python train.py --n_layer=11 --activation="swiglu" --norm="rmsnorm" --norm_place="pre" --rope_fraction=1.0 --attn_scale=0.125 --bias="none" --init_std_o=0.0 --lr_mult_up=0.834 --lr_head=0.00965 --grad_clip=0.5 --schedule="wsd" --batch_tokens=32768 --dataset="wikipedia_en"
Each number is 500 + 25 x the weight over its row's rms, rounded and kept within 0 to 999. Layers, rows and columns count from 0. Numbers have three digits each. The size before them is the row's rms in percent of the matrix's.

# layer 7 MLP down (transposed), 192x64, rms 0.272, rows 171-191, columns 0-63
107:521527494521510526485522499480466478542545467497470444490506523497476475535540500505530516531555485502491492534492543488473473516496484502471496482500441499495544503496507508488470484462470490
099:450481524513478501497514500512490462544525516519504486470496531485500492479478490474507494496517491477490505508564508489541477473502533482533482575540512486518510475505475502527471474473513446
100:507470506506540483491503551519518477529519493471498504549530527482524520547490507515467523516499505491466526464483536474504523484461498500512502462510514496520518496537463430483540467496484502
096:516480500495517422495452490495483439536543473522508473515495485489496507514496436507503472473496492529492507514529507526504485524497498464525474458494531494527474485484513518477505491552498502
104:477494493487487483469490469534552542511466463521491519491483490517521458505539474467481487486452525486483504474503498478482549496523522491502560506502486520501548545472534479531513499493500507
107:543510509486515493525487522524498493526476489504508528442503468446483487497526496511462502468492503492500513519507522484469477528570506545512524477509521525495495461443511472517517447512506503
096:536490489519487503509485495512506463514509516530551575547487527499516494527495515533547522543524476509482557479527480488493545527500494520499531482505493480502543474498504498526478525510487508
099:537522546488517531480512468441474475495510522544494464529493542514491517520510491538487500520513499498500480513501511493547486506514489521468505460513526560497478509486492513430536491494497487
097:510452482439428502481499477465500487468521508502468508541496504551476528507479479519474460494477474498496515504519489483473538490507513496505490480479493498520526489510496536498545483468457476
099:489503430497503547509570485463536484518512503495457500483514520525532513521501517537543477498515499458496481496498510472473496497500475515481516530486517526497522501506544524545512528471498477
088:484482509526462498516440483533469516517486481475534528515534542484538475489550476512509526476519479485493496534495494509482476498484467516457536487504502485503540492524494512483450470501515548
097:505480538465500493541557537481519519480508484501534482513449459490525446532462511495497514510519532488531487505493498491496527539497507515491538489474517491456533505510491477492461502492460465
095:491477517466502514483538504503510525463461504511456501487479472491495505511519448479496501552518520515536516478501499480474497495506490551542525578517539517493509536524501456479512486514508495
093:490472505516499491524526499520462465452506517485490494491501524493543502524497504516505501499546519498559536513481503489540490468485482464449494505482478470503502554521484507502441481510557523
098:505500517473532481512513523492540488545470505519478548510529546470486530517500479477483496504500535485456527572476509520463488461486539512496480480484516491481491481482554488506506501477497475
097:508513503486488501499567488496488474456503532498533511481487490512481484496523547544551502502512479502474551483502490488459466519500493499508475514496448497508483457463520479503490476486558532
100:506517518460467457492474494496501488506551521502495523493512470544498558535542490491496482512540546466472509492499510477518474505472505452524516473465464516518497486473496535511504515457473502
100:489521504484501493496456538485484511467452448492532494473469448507511502521512500477497498511469500510475503502514527520511492470501540520454519534466564513468498473498498515487451534517512473
117:521497531486541531463453503546531495508509527472509511464497477521474497484514508470471513509528545478494497502496517531528510461482476518504480433498542522517503514458473473515537509501515526
092:531534457510509512480423497474513496500537478483494495497470520535463497537502512523471481508537536505493492497489528511489442506469477475468548508489494476479496526538528531506516501508518479
104:487463518485461532505522515495495468524461465500479528504516470513502484547482471478482565529506478489513478488478504516483536513480468486532502537514510496497539466458452472529520490512506532
# layer 7 MLP gate, 192x64, rms 0.242, rows 172-191, columns 0-63
104:509496470563498471464536486483500488527500470508559463496503510499508500482473488480479474502506516522494505513523475507496446530445507511556495512510483509505502479477471491521532445494546502
099:518452471489519502500518460502514508459489493531506538492515449470508544489484497469484450504483521492482523504489516492498495434479552527500478474477525451495486479494472504487469470483521481
101:474488529525533508519472495506489508530491488520504512514493540478469462494482492520476447567489514505479487527566462538476486480515523505521500484534517458518508520515533501539506512463506498
092:476485501445503501535517483506498487505485490498464491516517480528516522505492490458501503461517497473494466476499531525479517545519493505506547463483523468405469540501493490491513525513500529
109:504551501490474487474481501452515477479546505459485516526510489551518494502495477490481486493505506557556529498472524515507521504473555495514493536454541487512536512483506483520500506491468498
100:510534488490501508507497451499472511530505511459475499531543473487533498469476468502490492508505492435512452467475521525482486501466535475471477514516552539494497515496516473501530472515501460
105:508502503508496473503507479477517510487506483441538506495506497510491517476423514515519519524510481508474528552482514488446465519522514476512481500548494489495443499510561497535512478505507520
101:439465542486454499455487499484526506507515491453463519475551495492499474492509505472486480471469506512514556518525511536495528508518492463516447516484521480486512504506506482515495500545502485
101:501517491507533497493519497462440507536508483498476470501505477496462551466502498462502477500499496530512506529469465490514496501496508489481535473443505478442460497498459472485534516482502457
108:474549531487504501482525474545481514514549534499528472507464468504483458476510542517499496511477501513481538514521448488506487492535510518519482526496486481463505510514509560500473473502458475
104:471495527545495488491491474505498509483531470516492505505501512446498510481518499489516452494494487501523480519537571463490525494534529529504425486496509505488500563497529487504504480470505471
095:484464477492436470493503497481495504529526551511522514507550496477496499494495467489481477494471538513453467539484490523515505567456529515479481515495461482522521521481505514504507497516481526
096:487489490485507490509489489544514502488507516450535416476526509495507516503513510532521491529518474503496498504473543503483478498533539514481530471509470480472517490534464469480515552470457495
093:481506483471450455531474459513466491535456482523508432495508501506526502485523515501533515482502503537484544471504511527554504543515491485495519467509486501502511500517467498520484535504524528
106:493520466490529461486544481509513507530464473552544517547513485483458496491516503505527548547517508519497439520485503494470458479476486494474473511487496518487511506504485502509480516476546507
098:513489500502532512515501516501487522484469493517526486518525492547474492550461470469524504455490502465516503482553485537489494488461520521509453515483539463496535487503469486507447459498485525
094:512494510496521450524512484515527484532512506526484552491548456492513486486485496512532495439487475447489508486537483504509540531517512455496475505449494517513532507477522516517482519506470473
101:490499470471464474501471462506506454521495488494505488498484459442533513470481457482509545492474442538503500537470508479468466503487494482526497513526469472518483522534502495501465523482505515
099:462483533485477539465537526564498533520480494474522493503463479454472483482520448468513539482502528504523518516485534505485501471468497501496488486479520535479486500487509476549487471499508515
095:473487473443521477472542490493463523525540499497524491489490501530496463455509500502521481496522450536506513518497530500471513463494535532546497498537527453500495523497485504506474537468474492
# layer 7 MLP up, 192x64, rms 0.247, rows 172-191, columns 0-63
099:478493518513477501583523484516485517539512554506488520473490466469492517472507513465519488455498485481476489502488486522463483473498480489518495511524493499524483456516468505558523487529474535
102:462500465524485509486508483500545473487508483523513513497519507540540516509520467498433501477512469507519529487568502504548497529533485494489514520473523535489492499513466501497551528523511471
100:515527506495505527470479525518516535472517514477454560530521452527483488511485507506479546513523512463502505542459529515501511489475515494484519512509498515516514491520430507470524506541511534
102:484518491516496532512477492477478536508493470533497471509537512509546489500503467449569519480477506522521519453451476508539500527492488450487497501484479475474518487494515489510509530511472457
101:492494519531479482487532472481488532508414485462495478509495493511480505465495476469493521528507510514489545532540523506503480498485502509513546528525470494474495489524528519503488488529573497
105:492520543497488495556487485505506505493461477510500471485488506491482518518465493499449446509525526487453490487474475509453460509520463500539510518527463517480546502479525521519465534492480513
094:511472492499490538516525535511482500493504528493525497488454524520495466461494549479519489540491486450464468519536489531526476533505469506466540501461519529490491498526489533468514467473484480
094:527510507501533524459467523495482537529504500537509494481498553452523502446502475505505498502496520487525471556488484477517481499519477551466474500488517536494490502502499480506481486464498566
106:526526495540527500501508532483483506470519453465461497480520486503519563507507555461464519496510487532503541496456488485485477521494509481494531477497539533500494513469486449483514485513517475
084:533494464518480526530475493513542460474515502494469481529478489467550522493518512475505529492521462509479500486531468516537501481519502529500503522541446482488498550491548473512543516501501502
104:472522477494504497495495548485476471510523492525502436488513510480497521527538570451492497516516506481492463540548515462482497519524460546464474488492499503517537508528492503499483489504501506
094:484518507505500493490431485452488438496488488502518522480488501469481535516480521542482528517488537536492463456513503487511490476474535512472536537470534527510512503534502485508494512497506543
095:499492541485467507478523519501474511507501482530515451451513497446490452469546490467486495508538487523504498492549491489461475494500485491484533513517489518458510490503525517487555495515459525
098:471446506525498542504515544515507531471481476501483451485500479494456521500454496470535468488524471488516477503506464484495471507479502543516491539494470495480504490507508487505469513448469457
095:483488495461491494504524521501496533500483482489500482506487519522481550484491490468502522497515532450451456460492522518554496482490488504490557470499552495481530468521481519508461496509462465
094:460491520481510534487495541496541506504520513519422518481506514481513527473452509502490489513518479484473494530525519497490495473473483515472500542452468492473435505488489512480538493531500513
106:513412504493519432497485499507475514503503530495510497469510509517522517528526484522525520529496492506525524511495490501469528460516508473464533506535516445473513492496463484450501507477490496
126:493487539465525502476529513500471495468447512499524510486541463543497503489481513503484496481508536468536469473525501530533526447563514525512499496482489476513499477530483503489536467507502533
088:515545481508471485509466470499470515494482536474536493481487513507529522495506483517477485563524495523531484540486503479499451493550537477548499527530452495520465489508531474521507513501504508
103:489514541514500528499512561504530477512504473452461460528491538484514519455481495503462539486526499521509505510492522512486503571454499491508525535516491518496488492465466483475485527500496497